{"head_dim": 128, "intermediate_size": 1280, "hidden_act": "tanh_gelu", "norm_place": "pre", "norm_eps": 1e-06, "positions": "learned", "qk_norm": false, "parallel_block": false, "init_std_down": 0.00319, "lr_head": 0.00719, "max_grad_norm": 2.0, "doc_mask": true, "dataset": "wikipedia_en"}
Each number is 128 + 24 x the weight over its row's rms, rounded and kept within 0 to 255. Layers, rows and columns count from 0. Numbers have three digits each. The size before them is the row's rms in percent of the matrix's.

# layer 7 MLP up, 1280x256, rms 0.0858, rows 954-1060, columns 64-127
097:090129152155119140138163106156101078140135130148110121109110161105143115152102146182123126106149162140111115102121120131115142119147107138137175158127149138113132119152113127156098096112095134
108:143133146122123145135132138125138116156125142133172158138139160120177139111108130131111111139126066181135135101189119164158117103125168090087134153148149110145125098154118130114112147146147125
094:155118123106119147145141130132115124097088137147132129117097112143096068123132135106130119161138074096131114070150124115172135115130148170150118110137168118151104139145131123128152139131084136
095:117117146124159128133088105124129120091131116112138130127131115095138105157188102145075136129156118138175145108161149110145115155120115091121157151115140155165121111123150134107115205132098117
091:114117064151111134146107172104111108143147125105121163152124115128133074098140178149133106129121128138108130149129087076126174109131118149151156140136129113128122151135159155130145106082099151
092:046106115139106169137158166167108150119111136137138108121088144140150124140158138153095146141112132123117108088110161140131090128127148138158105162129118112165101105138171116136084127091139181
103:110149123137108107150103149139138116156093160163123137111137156092095137120124124193142138175138151162137124162102111176153081145126084113069150145109124121170081145114107173091107190164097141
107:094133134150163116138153121145072115139096163148136125136094123161179131128152121118127123139108114144122105129131181134147086107109154142075124176110181106151159096146155136145092148104133094
094:129157145152125116144145108099151162160167137143124116133090111154075117097155156110107137150170140163166118150122098128090110134135138124110153156100118140144121088119138148085121119095133162
087:141117165130132125143102110112133150152158172152118121137136136093154151148165155154091130144121138131103140172101103062137097077137152163151155082155137134120134117132128161105139138118105169
102:129130096126118131119129148142114158128129122147105137134097099129083123129164117153134124102076080176181136116127147116131105074103100145094138162107166180128153108120088108108149133113150112
095:138134155164126152129087104093101136156151111123098115129094137081110128122146119145098126118120130178149129117137174120155104140106167100133130135128183111125141109082122103099098116144118114
100:155116104091172111118110186129146086130135102132135163126135128137134088135126146124158134118152109113146100099138157145106110151132145137120103108112175124140135125148131133145127166092107154
100:125100103119137126157156113073142093131154121155115159157137154133143170097116193087170140172095105115154160113141098123116159104143119116123156101137148138136154139122149169137093149097142172
096:141144103099092135141119111169168156123124099163153089104112137151137125110160162191098122118153119128140169135200141132154129152133137119083108103151096108124119111109104112093111137104127064
112:106140143108128153132141138114105094174137102126137153150143147132149154120117145092103123136122136146111159124132142111117121104091141164118133119141152125145156110176110138107128119111112130
106:138128090086129129139131156084129112116145123153108172134123129088100132108126120122122150157121166140117118128155127164099139111105156118121136144138124100107131151098127130074154165124097193
114:111134108124118136163123137128150092157115128141123145062155153130107154131118119159149144126136144148172103144170151118138100110118118076120115111133151125160155144133116116108163136152103174
101:134089101101144124128118127086101145139134107131124147111143115101181115125175183121079105135135156128102133133124160071127163072129145151099124117161127125120129121139141117124114091100118137
098:129113112116147095131162120093116143187127130095196114140178121150141116118155181153136105145106097100166144157108111142101140123136115156111139081113182127188075134104127129120130170114135157
088:113111103124115099128117167155136099129120101153173122131112134125107122139100139104106144127111159158150159145161141174108065150136120106134105122081121123154111124106123105069101188135104111
103:109124117138142148154114127129111110119086163118155169128130169141153071121133109129128123110145130132092140122124140124156145159135124105072169171127118139144144103159113146126111200117088074
100:126087113104174132189105128137123123113136184132131118159138099126126160164128112128132129138115110114147185098143118114126093126096158174144120162086119134109062093104129142129070131133090120
101:111144117134114118128148132123137138126118127145145151159092171080140066126131131090103123110117167132166109113151132124151093130133110101141118115121124111192111113163117155094112117089134139
106:108138155133176141149140164118152111157139131151146157132149105160166136149111125142111151132091069164125127130142176130078112090116115136155131123121158121134104109140134097142087124125138155
083:104102115124124153118124125133079092132128110124125157141134189155122154126114122077134156142129091129116144132117132149109119135143168120140139139135140174133128124126125110141110144101145134
095:127129107121146161145107149135125141193135099159121072090139131141119138144104152112108131153119098128192108131137130166201133153067131105121129091054163147139078132105128143119162135115118092
090:146147086156125130147119144137130125154075145127132116115112147134105168161113100137152133129144115137136141131152096155143129128137168121163109115125146123146108121111125133076089131146123165
093:079155131135127119139118138152090156152044146136128103160120105113095124123140111109135116141160152138076156131124146126151157150119094157118086155119142112114143138145183104154143136118109129
102:091144115136137144142131167114097148086143145131152113152105091140155110116118146082077125115147081110173127129136085088137117136114147154083135103149143191143115088168134125108135130104139122
096:126110097099110133140121167096129137180149107140133147133097110096109166127139174105106114175146113131099156100094140168175141144139122088118172147142128136073105130117167140140117171135124104
105:108108104130134128170122121133113117145127132107145128128126163139159140138115130108135093118156125139141157189182180134126069101079176129094120123177117131123134121109117128138141146134131128
102:161121111096102124122146183159153144134121153131129174125110112146129117137152091108111127128161140162126165170110131109100094111107136085122138119125142142149120117182152135121177104139073136
105:142140118139101109137143131160134114137127145163084158164100107122172099137119127160103121117109089157174179120134131069125151131127138115097145133120118148140122110147130142073109168123129063
095:097127085102126125109090151152128116124137108154145140115041083135092108139108107100060165120098141142124151085108150074122095137086144145104124141120114133134149096159119114105143124157115089
100:132126086092191190120096130145133125099107118082157100118162145164117119123115106122100145170146086159179120148130108107110110146125165163115109134170092107144165133162126125085152116142104111
094:141122128089121110136158117117167092172153156202158134142114139159110177123118135172131133132133114152151140120108125141107119153115120074096120143125164140136102141122147149070119115136132135
097:126159100145113108137119124127130155116100109126127130128133138135145090116179121158127126112156172148108121160117174067143135099116133115121148090161158114177149107120104106125113136133153156
092:138098125081131149181122123117086137132139159146118163167119105100136155197150141127117106139120109117151147079169153126094119116103154106102166132086166154147087088163141135113119141126132145
117:108155128167136122146152120149120151172088158141178075142080105149134106130132100130157123157134078155155125136110092129203093139105154134120161144100189106143109109099120150131089180101104123
103:111110098113110123152136119045151139129033120147144121092137132132118150119159117161127118088155142112162150119144118072095118109099135075127160151101111143135088126147140150127134132145138134
099:126151097111112138121107133129136133142158129167116177159124143124110141134154107102091157100168135161141148185112115118131107135120152095086168120101142141106175161145143181152102158077100113
095:137144144166157095145154095086139088180118132122143095106134158121142167127133152107166137110092150140145150137121131167091129125137113146138140150108198120142064127135119103081090157069141178
102:165116122121163090137114114129114135121121134138123150111126099126151149118145131119112145094091133122150122168137135084155131106115144092133172161114119124162101110113173140103135136134137096
106:117093124120138100131151137116135096117131149132132140096108137130116109104123137159147137127128130137121141080150176128161172098121136150137150144151104136181163135214111160126136110143136157
101:129107111105111117108129101133129157160083156171122085140158119085109108142186118107141143100153170184134156148145136114112129134102134121054135119147093094106129159136136127117133137166133133
106:108112108098181104155138127125144183100106113153129135056087132104121160149140139074112118118139195133116114149140148099149113136125134130150166176099147141137118157137139149107121126169143142
118:138133173151165112112151133120141133158057111168131115088102137135111126126126194126132125196152142159164104144108172141168132150105155137098138128092157124152181143136186129082130122132148126
098:108112168092120121151139096129129127139113123159136115144150125130107158119146143157107130125151085126122128086115089184151120125123137098139156107146147145142119134117113143113117136092148131
101:093123167113164138163132110102126077108143113117142135113173155141154125147110142125111133155119094090136141147158149136111173105148166117081130169088137120135183147137156132107136136069117083
097:140114126119149159140169144154138119138126114121121157096102174141104115104118149113166122103129133122109138167170134129091133126132159119139126122140140123153158112101133087068162172089133118
095:097136151136155162111166134104155108148145124145081125128154106154138104157141125199159116119174131094138128083145138139166139165170130128139111164118123130130105155122153123130137103132133169
108:135074102136127127119099144064110090116094105107170127111151143129129125170148094151137127174098149130143142106153179062137118120109141098117125157117132146190148127131094109111120132103139157
100:156104102203140120145108143128145153107071107189104124126126104126110099086112148157139161121188129129144079169143101139129149182148125146118139118127104117135099097106146122157103092077125110
108:132143121126145142127124114126123179139114133127158120114155073139103110145140144121105121148135080143138129146149146084168141124133140137108183181096175154119163127142134115119122189108132102
089:109136137153112098123131115159151136127101101186134162143134114098107063120154117095103146148134140133148107114116130122136146140166147124131129108136173121146100119159136105077118140107137130
108:135109117130178125136111133123085180095159113107145125123157130150117108138151133126061111153122136154114133143120173080141139132128129142144131138127161204119196089145127129134140127128136101
089:118118102111145119146129131146160175167109138101187083100159109119143140143130187136135131160170106096111125150139134120144138167138124141137135129104143133136117162108139107115085109125140163
105:088100148134165119145146140141113149171114160125136135115117131124144158108153154136131130143134108150100168155188099152137086097120158100126138122121134158119112114128104131126127149098128164
100:094110111161133134133129137083170088146170153107146127103164121107123155159171155149131125103138141125162111149109141128088136115110138068108129195129119151101153145147152162127158113121145108
098:122129147118138136174158154123140127142115138121146134078146144095131131133129170141121120131111128141115109091154151117082071096103163147130106117158142145167112094143130111139131152116142121
104:090092087140147127108091176132168112140126167115139145121068105094105110174167107113067124117173120155134127150131136105090109118106114104140134153114115115136146122136167132158086117124113127
093:114119144107131098133094145133114150191133123184140125162122101127101139152071138136099135139141164157153145104156138103167105137096100146094090101131131149134131143162126119085141126175120085
097:109110106123090090122092165115133194120144141148144115119143124137163110153191135159135142082093116127106143133106154085117120147143151141121100123140141109094121105133140104119090152102131148
090:123130134118124127114091172128121157138130130128109111132124136157096110133091153108126155153117083105172131080116124125133111122070139170150119113112149107137095126144100102150132133144111154
109:099122154159143169128102102140098166175114143121141110136122106136091106087100156109145108134103141134135136105112138116112120144110098165088139120133143137133112133162124113122121130119124144
109:139100132143127132123165123115123138103111155120182113123150180121121114153164131134129121178146103170161145160097129119132144131118151113078123151093183134152120112162093119142076125143128142
099:104102163094139110209124114091112117145097147140118148146125125117127139129139093087122120123136085126150150098135176124085124079073152132126129130069142150096104135118162110156134165102121098
097:114118104125115153126156149076150112134159117106107112084152128122113152134157163138128118199105166127127130168134106136084163115097139125127133152098163128107137141120170178124116131076120141
094:111144126161122166115113109143145093145155137161151126134152106123104091130112129166142133148105086111138103156163090113133130135095130132126131085098153110094112107127112143125118103116069175
090:169115115118140119130122145119131119135113120194147112106129165138151099133126121095109139147134103129113180139132109093131109125137097090167142075152131152173107112105124120152065089126138126
096:148121136122130158116098128125107145115053144147142121105126150181165097126150119110113113128152150108096145099182146109164096138069157138143134169117112067108156118118150133111140127070111126
107:089147166122110142156111107112114187114143136133114088126081097093113097116109118108082125156115125120118112103124125074093141133109153141112139127118153179149125098156103131086107149119128111
109:047138112157155141130137176085119114118097136151115132156131115147097133151189155116113147165128076116151134125107136149107121138095122106105131136108148163121097159132150112139145143120115156
099:131120116102126148119101181142107151089084151136135093166111101126123082113165149115132136155102114141097134138165154120173124076119113113127138181168145108120132151094146106139163169122081145
110:150096132171113178132121117131110125090056130155133105095146163111128124149124078149148124151149088154128109116098120122136119091136142092156159144133138124148114136129093121115133157149123159
107:085098156125135140120111131112167130191076132102140145077139103131117140091152111172106124120159108172168122135077132098105096127109139169136136138119091145124113144144131159119114152116119192
103:131143130124113125125124160107114142127145127173146122156096177116154101146131138118153122176123136155155153129119138093140100123127125100142179107133130125156111134158103106089120134079111196
093:142134154135128089132095110108143147181143144140146186131127108074125134105130142095094100149140129145145132135156129070139163101098126164136150139131133095143157160177125137054148113139135136
101:117124133133143151118122114101118116121145121114129121138161105118122166091132138143144108184177122139142105149131123107177127146131143080121153165091147075134129161143147164119128138105166129
106:105100146131140171128159090102095113112108112157160113115091124138144169137161146143089132107128136132160141139122122126149122129124184138153102117173140124094087085105097077135142125121107107
107:163123113124147156106108124106105105153106118125083128087159140120107158107133137112142094148145108137126102114137107098119108133109160102107169147087116147117176128153133134138132177139115148
104:151101124124125115124124128152096151112119097127159127051145118146158118111144137118128120117115093140154139139117164075108104116130142156112111146105150085180098094149111122144128131144141133
103:112114122148126152142141134110110153213128102136122110098139145163124100169125156170139131151129116107138114116161118132152123124113143095128122118113157168123122111141100163126145143134130136
107:101110107123153173101099123116111156120093151118120141177133110166151083150153136126110137102169117139158173082134115089107141114106149132102153170127136114147113149172159123129128168104129110
102:138119132155163181126134127103117138107141130121153160120148100120135094108106126160123108148139153167106103157127118096094135090160128068130154155145174155114153136108129116097101123124124176
106:114066115120119179143133150094134152130132163111117102137134148142143074138161135119110124151115102170167152181161143134127095119102118074119152135088129126124138137102128181150110147094130120
106:115083149109111172102157155103110124106128139127123132157111120129183134099165147170107105141115090152105115104140093132134102093119140127134128122146128110142135120141140135134158108125087148
104:118104113121112149208115103131115142109100128122162125069127152135148148193143113117110131128114127101115152163139162145112147105114131128161109121153112117102119125130093123127084131166101138
093:134104121092144133136106119140112115118145160123149121109125113145182147145176096101084122145167133133144109112129141146191109157086139146106153136134092120122126110118155137138150100117117140
096:081120139120149129154163107129141095147075129125177120137109140121147186115148122117096122150148126139133140112102129148133116083155141124151120150125114096117122130119124147118098100120128117
091:108151090128101088126103163117087145134117115140125165098117137111139127160116106151104132142129142111145124100143148128128067133151157136146116080146106166148144114153106079070127106118159153
084:146125144132114183128162119117110116138117128101137172128133093135107076134186141097148115132167114128107115110145112082151126158173144140148140144120122128131127117116152126166131129129151143
122:147105118161156139137101162100102128145141117159119146141142138135115151126141150119120091163134130135116194115153134113104125161132133151120151135135135128126142114150113091117106140127140174
080:148109171147135132112098111164079119166096139133103165144142146147140087104124104150090109110172144133132127130120121121076131136126151154096148138120131160135098120157137128104110158127138134
102:104105133085132132120144111119155116162146148142108129184130107146109107101129101120131123106088090135120151123098119129107101122099099203103116129109136128114107129106167169129058125135076154
112:099129080109178139148098144110166138085159130133164110143133115104101119164157150110079136150091126117160162125102124090133134136107127144148159139147099176116142102132143125117116121096107096
101:123146110109141117139141150140147100104139121139144154117132110134112102152113118129130125134124150116171096135148104115104115188155114149133124110151128150144087118160160174123123162102122103
101:142135130083144142128121156137140097132118114191119143133126113119103105127120117119132165103111150120173111089137160132114084143144121154132112181145130134096140125125144143114148119104122200
099:118087097112162106159156147113099177127116115127132125101135160161117130091142171098106111102129115157128150110100127090115154088098133132159104120136155131126136127159101153152137125115113153
100:151150114182194163096130100125120095175140141150133141124147121146187145125104107139147124104109119118105136120135098167143126116142140079131142150100176112152143120141077112086118140155105111
108:114119127152122168116130148118108166099100127149094139137119165146125120133126151157117141119142038114125124116102139128104132141152149133131186122150155102088125120115117140131146129113133164
099:119110051127112126127122115082126140109130140121134164093079103078097145082097124146118149143164139150119097127125118150111156174150136140118107095164130150115103105088168128096107139111144139
099:163115155129122125108097109169105137103066115192186115070132152118114115131112147177125118144153122173156169132097164142158091069105130119141111125140140120161071148115090097133131183110138116
105:126129149159152121147147109137140150129140125134163131076169105131149117134099154188117123106159111131114119157104132112130158106107131143060160114127148139151110116113139111160065199125151179
104:160055144140148142151113092102140132117138101136139126105153099145102164154105163144114153156127107117103109099137137125148161144126113145049164133132134145140112146134162102127103140120140116
096:158136141126128113148141147178107102151093137154143119135074111115153107141093145159129114163135107146130108110110129155157142164126161148136130126130104131147089150149136143134127128107074150
# layer 7 MLP down (transposed), 1280x256, rms 0.0675, rows 954-1060, columns 64-127
095:093161143114084123082131104121140140106105133071115125116143106112126119133087125175124121113116116073137123112129092134173129150163117138132143130168131112141104122140146101134121120142165146
110:117137091104117081148163132101116127074129128127122156122098144134117118136147163162160134105118093142152129175112100167106100087116092112165117139145134082112144127119100109125102145095091130
096:087112126097180099109130157143141117127125117105124108116125177085146142114160111106089121102163107122097123156137147143123162108080114125107145152136094119147145140128106167141130102117112139
107:122152115159120144121148144140065149158107175122165108149111118118121105128101161113145127162131107139140129092138078130133150135107169126145158102142116104094113122158126086088147153155099112
072:131133136156099163102134154119160184109137167119109131151132093126126131100131138140154121127156141169110132122079141126126106139140123129140122106126142104118145151118158127150120106112135156
084:161104123132089116120116111101139084141093138182136138121148120151117156123119129124140119112125145114164105149136162103126105141116108166086142112162118126098143118150106109138114119140087117
094:115145139114086152111147145163118116077166128148110104124142115143145094129141124080128122133100127133150175149132065152088132096175183100126110115121103147132109137120126110127150148131147100
097:117211123091103148097145091152127135141129150107130137171109167139121116126115134161151125122118097090165160152108100136134126111155160099135130150154144100100124061115134115114107131117115106
084:126143110102101105146106142125124116131140139101115134132106122164130100108156170134111122123118148131119130139123122125157114159142141118143115130157101114081126106147130112129155113139162103
118:157090123126130122108140121105124135099117122140157122086160158142094143160146139116115135130167064116119117137143117131115136126141168144136115148139135125099116160111186126118101120124100101
091:175141127112167159086126141134146122128142117136129118142150135137149186113133099158104133173134121138121134113119121108130121132109139158113138128127156086138096154156186190144137131176130137
096:119088133108119145153101118108132156093103150104095123120161150119121116121180098116126129160117059140111133125171129121107118106093149142139154131125126135155114108153145112116171106138131158
091:104118119130135107189139106149152071093138175128119097175133132146118117122111122112166131089100147102138111109108153125128126138122106146114127169121120105145116145120109117188142092128143112
106:069125152086133175153122128172128129099117109137117117134121140126109137141152118122130108082127142085132129172155099132128116117145143162158136080150142125122132131081139095177122105129142127
090:138122153102124125115172113144100138102130114136098158113080110169152095113125122133116128126120135205133069130129117134128162139157157141142141159102177136143107142144145104113130126131114130
127:162097080093147087111108151146132130134148106153123141127144125148172142125147116180099129091126153138110176079098136081118120110154155146102122155107133118139144073140148160033144080142120119
105:111093136093118122145120155116108149103141121125127152134170137109118128185202142176110136137111136122125134051119161110132137084095162105148095084131092148126104122115095152125118108120185122
118:113159149097091118133112127079101103106128130117137149138172105122160080127088115187106125061164129126115124120105151109125121130159144094137163131141122161111169124161112114170157104129103151
128:158142121150116152130146137107144116150163157140139144101103120109123098155154119107139124139124116133085147152124140138154126135121130121192139122123132131079123100190117103138133073114126129
086:127136139147113051090150102113159131118109114114110121114080098124143154127143134146117138124162088136127096083118137136149109155169097139127121152143075130104125132127146080136158116141089143
084:128143095128139145115111110167158149158125140102114152131147095114175107155093165161162117140082115097119133107144152167135137139132137181120128096126125133102155088124140182149103134108137110
108:108126131079152068125163102137121167118160138148147087086100091151133172133129106146137129106095119171147139095127134088078118086140108129158093126116111120122089111144174113129080124157141134
098:095119125126141123093137110118135122104137115133103088120150121149153162097116106112110116100132128123125139075143127125134135100117141141117112106063126113103155119123149102147112127153113101
103:111103156082145131109155140110097137124126173152133143107116123101144122143146066125095127124139135098108125132113109121151090141129127157154101145163141090144085151103143140147108121148130186
114:129094112126135122106123140147143101138118096124153174128135146098115164118130108122107134153147125153085112128172157125128185090146115094135119110101163108160054116124123111135109103141125126
057:110105148130172144138124111154113111160114133089174152104141136153142098143107144088126135163133122101105085116151161089131142150144145127126143128118093134125086119144159147138155178156150132
092:147118135122156147147159144116076179124128169082133075142167172122143132214163125092134115120156104146105131152123128130067094165125157136096165131142145116103103158131122126161142144091112156
086:158123159120162144122163103120125100135129095113130112126150159120144108187131128134130137146109131128140099134168127117138102146094110133064122162120111157136107092158131150107123098102066137
078:118154131143143140120153135095151093147144129110132145115157123096159095132105143128083123093120126145131095136113118138141107129099159136119132076116129162094061099098106141142148146152100091
090:136102131121143170153136117155096133192141148162106122142155135145128128130150109157130137153125125132105120116096136138139127093123131158145100118133136065149110170135136132156137129144126146
085:159116116142116145154130146133095092118124117154079119101130144147146089136080144125136137087109188133125151104074119156076135124135127108133161088090111152148173121115125114132134109126113133
101:198122147104139120150176080120149132113127139165156096124114127112123078123125109107112124107111142155119128095116146142151146146104110115118096125102117168157132124111150100179142110114099107
107:153134106095112164092104138117121150100165143118110142075126111089153147101141093156129130124144160140104118116118159146108180156131143109155101127149108118116165108167097128130099108128096133
091:100141108109137126091111132113167157140138148104138121103081123160150124164117150093147121118098108138099128133128163089132138143099165121095140155195130169119136132151098126123184136128134132
086:115122159142137123165122116071134138130153134102108143134202096123157153139117142170132136149146125110115115186128124147162110126143119098126098169115117126154139139100124149117127114146136160
098:150078132097132114096104129155089100152172126144148108163107160120134109162113133092156134136142108132149133112092082126133111110128147139125195115117088108138122127158113112183158138132121108
083:084135122185120153105143117134132135102085121080132156142112178126125105132128139130124142098128113113175137124165119127149130129149160110165184101108133190110103099131133164188163150106115131
088:112088137112094140143141138130116107164149119124124127116130149141185109143141166107130140128090094117144143135076177109172169124093105185119113103105125120097129118130107171111125101124144163
091:144104133115142119141092141121104114190111111144088106134144115136144090118155126146094148164078099141142130114125093153163117173079126113161124103127128122156167149159076137157140108117118138
117:071157152081104131145107078121096124113117135118094153111120132131090173102096119137104113109167135123160134092130111126082103172160134186159124075118118111171167127181137124175121116118138118
101:118147131145125124129148134118116123121093115100169116139126141118102166114122166141085129082104132161127136121141157126151095156051159099131141130104123120133129141125119163137165154163120161
085:121097123093089112155112134141148102169135163116133159148121158142117152162119158139174135136107135119098070109137146163097135101110133122140107085057120134183163134141139136082091114100119114
098:121099097098138166106140170095134148131106144106125130120126134114150139096102081120099116128155117112127119090126107104132145121133078135128152145071125155137136069126107134131148101164109151
103:149152132119130103091122134094137074113151091103126201118170116116178111110125113152106137163131128102117142088146163118153121156115115075134120134134133116146094127191095157157094154145085106
106:103106155135139106177147122128114142134093121142163140089102070143105172147153120144110119090109140110109139143141121156102126108106086108163110176149101121115114178142127118157108141134127106
110:103097137129142108141144142135139113138158146127109113144145128143155147160156092155139139108115110136194106119135130094091100153107169110091119173146105119101122123116129147135172074142182110
107:143145177110084102106134105113119127126144142155116091129103122142173141105092150165135123105138121153138101134097097124098145159083162190146114112142124113125120144122124135110159161098126088
143:154136153086128170153147154108125097122130146145130097136146108080115137152159174109160126125135101213135114130151151140149153097110086116120146140097144153134130159113134107143161110083131122
096:140107105115089147112140133154184097164146111104146102096090124106118151117129153152100104127109157136107176154116105163094164107106116093116123141157155149138119128096175116125101105158117105
088:141137126144132113119122089154120136086109108167124140119166159129138133144162129124150118125107170097112082121120177146097103132107117125101106095148186159142117167161161151061132157128102137
090:134157141148063149179095102163140114118116114099156138178122108167142091130103171190101121104148090166123118103131143131143100140097198153181117083106111117114124140125152154166124107165138090
095:134114174098152135144094155124140141098117143171126120130140118138152123107127138149133130114089128147153163124137130121081150109151145159130076111106116131117164085134085140112100136165130123
114:076129112124154127131151149096153094148144150097129155130097091101130159148133108137114126170157146105106127118156142114147148127105162079130087129127126130155138152152087141146139148091105115
099:100137128136108145128094112104120110134129080108140165164148163105117100128111137113138137089159127131134109141138123114121153201152107104163126129119155148154183134141106165133119134084122090
113:131120128146129114120112122166147107154143097086105135112120087121089149116147161131117122126133129161113151100120083088126134165126092137165120121161143116086118154077140137126100141096119142
073:124159126115112129122136143115147110107166107082098122144158155138157150122101165164160129088097129146102114163110121166138124141129126137130102135123087160086125176110111138149178089134108128
108:121173149126128126125126142124158149107149135120132133145177134148110122145156165072116118123107135143149116161156136119146087147170171152103129128117139134107080093132145112088112125140129087
078:115165116187120138096126093142114178188147109104105124135121106125131139125074146114148119140102121160170144060140097181102134131131141115092140084140145123116135150079100100116141129141118131
102:115078159103128111140103151116132138171134165076151124116190133127101171118083113121146124148128122106135128115114137131127084138112102122111110112149093118122129132094149101098127114112141167
097:149135101140166136132110159100114136161130165125102150151099177094136110100131080129092145172141074088097106130115115107133123161136091080093093119130113130111153168125138157121091119129142100
095:135110100144127150162139147140137107061139091122149110173149159098169150091126116128099148133137132135152154138119099145128116148120153151136120144138112117121151155170125130121167142108141139
098:163140112173117134083173075084120130089145128097123092178086134115082120156090104175141126135151165174115129129149131106154117118137140114117147125131139097114165113095124177169129123133101122
088:090123073143102117104127086105163091090148118128130138098151129085127105120109131127124120133108127108107149131122132178092167120121145151128166107128172097118116079150110139176147105133129146
084:137132093134140113133134133114147134127105127141173160150081131098120119141121100111146115083160115144087136132103141080123133122116105105124114161135122111123170155156082147122126141155169140
090:128113134102116129130117117125143108110105107098117125126139190135149081186152122130123144112137107122158138153168116152106093131175112088128171146113126139147152146161115139125131136094131122
091:117136138140152151144121096117103132184113144096114145131132074091116121090131103109157126133141099159156133080140136140070149103157110138114130112139126096123129167141149115153129117118161148
113:137136149108159123118138122146155131114164135114158125153150126078137152129105155135127107158136139078106174150149104148129182152184115148148111103097136125116136160121088099137153128109135136
095:091154100135101150112116107120127178125130084142137150094141119158142108107137106148129121134141143117170163124095160215143120093179145135132088124124064094092116085086145108117123095138101168
092:113158127142141054113118121159123113095111131122120120146127108153134135095113136114104126114125138139110121140148155121143133157113192131100057126121126131127135131127151138130137103143146137
102:141114103091145110165148138095108172108075120087135116120083117138128143133152122119104112117151164140149151102084161142135134129111154130130146120161130142142118129126153088147097135126143129
070:130128128089103105134111138143139104086152136125123111158149128139122146116119148157117124134182164103116084102141170129127151113065160127087113148120146116149111160088149110142153140141145093
088:159164112092118139111125099125121136134134091141141101154122124131142074136105115087144129116138132141147146124115105096117108126144121185096103145173164085099092136140137129104135113128115122
131:138173121099145149139123119110128122161090130115137173141115127133122126090124127123136134109171172154176126095142168141129181178100147148147132128120123136158175145106121110148117132130107122
107:122131113182178125147132141178088107118120099130136097168080139103110129154115091101180125149101115126137135125102150159138113101147093144130068127112126101143135145114156127126155100149117099
105:123141129073129121087111141173129111134115114105158067114099165138139135170127138120107125098157120123152125127122119129147131157142168127156147128112125187157139159176138184144123125110085131
115:115115125151119135155147111112146127145098114114098128132148107102147153157098118139165133118140090132086101132120151119128121121180099169133153077107106125152133159112132132116150150149153119
116:136123113127117138123140129104160117169130131145154113148156121118129153149090114127117142142118153148114095119153076092143096177141133157082160067103129112107150136137114112119119134105102078
179:109120061112103115150146140149125106120144110159153147120151171117121117095107170138137150113153173111114120206170101155129142172156103121111127111094129169134128113118097133149080170079104129
076:140125121092124146116109107139121118149154126074129105098138153101104114147171125116134112157146192111096127123145094125077118173151109130181120132108105100117117144140127093181143098137162142
102:117149130090162129145085136114151121154147149103151115130090104154106144121159131113094132104136115103117136140107141132177131101092146120066126120124159149150106125134123119154143133157154154
099:104162133160130123161095112121094118164110169127109144129125112143091114101124150120116150167134098104164173091129171158109121125110129120147136112110142128176167099103101124156142119117100108
102:144144158147154169168154107119095116119135120123141081109121101144142082142182107121140137175126163133106087145117085131135141143116123124152099126157133085120116134088151132152135085053114133
085:136121092095128135135134148115152108136110145153093168118130167113099137096099095138171139102076117140173134112110145129166102116141116152114093104114119162135114148162106128146095144118100113
099:142108152138091154115133090129117121151111093173147164129132110096178111131117171158121123106195163092151114151126147155104110105121079093162139131129152142121130111126092107086153168161121184
113:076089162113133116151123123125099149141128085114139127132130089149128142168121126135167128131152108122111149065141101124093131113111120157139121137135135158106106106110151076144153198133150163
104:108138148129125167144105112129145151168160127133152114128109110127138091114105129201100133077166130146121131101152108150110123117113129118123146145096133118155107106114172112101153126100148123
107:127121132176131087142170113114149146151136135117126089126125145111107155135145136173129112114119158079188148141133117127114089135133117107112122143159138091103160136140137098130104105138175129
098:132109114110093158122161110129116099129103173130078079118058100071156094079113106128172125160138138177130142139143126089171112088169152123147126125164138130180149075172114169110123150125083124
104:125131125138151171101148118202139157107131137101154068139105138123128154120144180094092138129149117189129121142135158072109144127078093150079172128095106105097155158152154095125149129159170142
096:053164103120137154123171053121120123162136158088138133148137140128141139122136131128134129113145134107151127137145134113147140150120148126137124095095135077144122136139131125117127112145121098
100:139160146136183118169117112135095133123145139117142135139134146103124134098137147125159121161164161089143151106080110095137141138120090172148119126150133129084081087066169157127136092115121124
090:146110149138154124150142104145163116135137115099097102140170092133129125107121163108119115096130162122115102193098127107135130128126111156093116153127158135094137163127114157169140132132132144
070:163147180127130107112102076106149122114143146096134092116116101117154134128149143127117097099113176134115105127093125163159118128136174156137120093139158115143108146153167116149113136118151151
139:131081133105116113148108156083115160077141160118130130156141098132070112162147132121167146153169144103122166139156160098083082104137168120128110129163073125104184127168158139098167115091152125
081:108154087107130159095125131154113131121134138126098122116127160088157183150111120108137137157139116138091124119115144172103161132165128088145141143129129098116115131139074167126136142116141141
082:102121125120087122182118150092134117145114102149115130164101099116112110122116099113114119066137132141114131128167143152122108109160148146158109136148138149060106146144096112118128117099126106
104:134165185106144151114136128089159112085132117153097118117126168105102107122117106106158141131141113114157113128116100142142155115076107098133153093136119131154125169155121090090107154125123138
089:110109077123135149054123118140115122165128126117114121160114116139093115111153130106085128137125142120151114138128133114145122135133167135144157132136174107132150142115140093135148142098110134
097:102182145101141131099129121113100127097111116097134150137176157131145119151135079138124131135125088126146168110093209158128118153145122119130103137139092133106133099144157115127098153148155099
104:134134105126141130139146133105163106093101129165159092109132108153106158064122131121094128097120129119113158152097107090156150127160149128153135133072124137116128160140117117160130136107135112
091:134098098113121102120093155107101145128157100109105096098112131097103117128161067124093130127112112083193092137126080136155145133115150129121132100178111134141091127129136131096087120164135123
090:084132143141130110145094095176110156111158121161123151130119101094130157068096156108094129121118156167140117153136097140156153101115128125104147139126175102128128182111113102103109117117097131
090:137161134120131100086118143108148123131121128104101187119129119146148139115120124111139129087139169069158126140144115103125165201094093119129102109155123155091136155102092165128125141087123167
098:177130122162115102114157105144120128111157150137148156152102144141164122137152134138144134151100092172105119105115157137112132134145111147126123134143142116141137121136117127101112109129073122
106:099170152159200083123139109129164148127109150132095133103110084111092130119110130102085141188162113116106121175133101110115138107142100129096123125144125146117091115086128158082162126140122139
136:147123118148112154158105099135090154132134144154147089142166130126137118217087131084109134160106134150153104146123170133140124084103116118151113132107134154110111087136099157094102102118106156
085:126119122107125149151104086103132115143141079152120114140119150118118067106145095117139141107079188102152127088079129126134135124130174135134129122130159152130118159110173121144157139137149151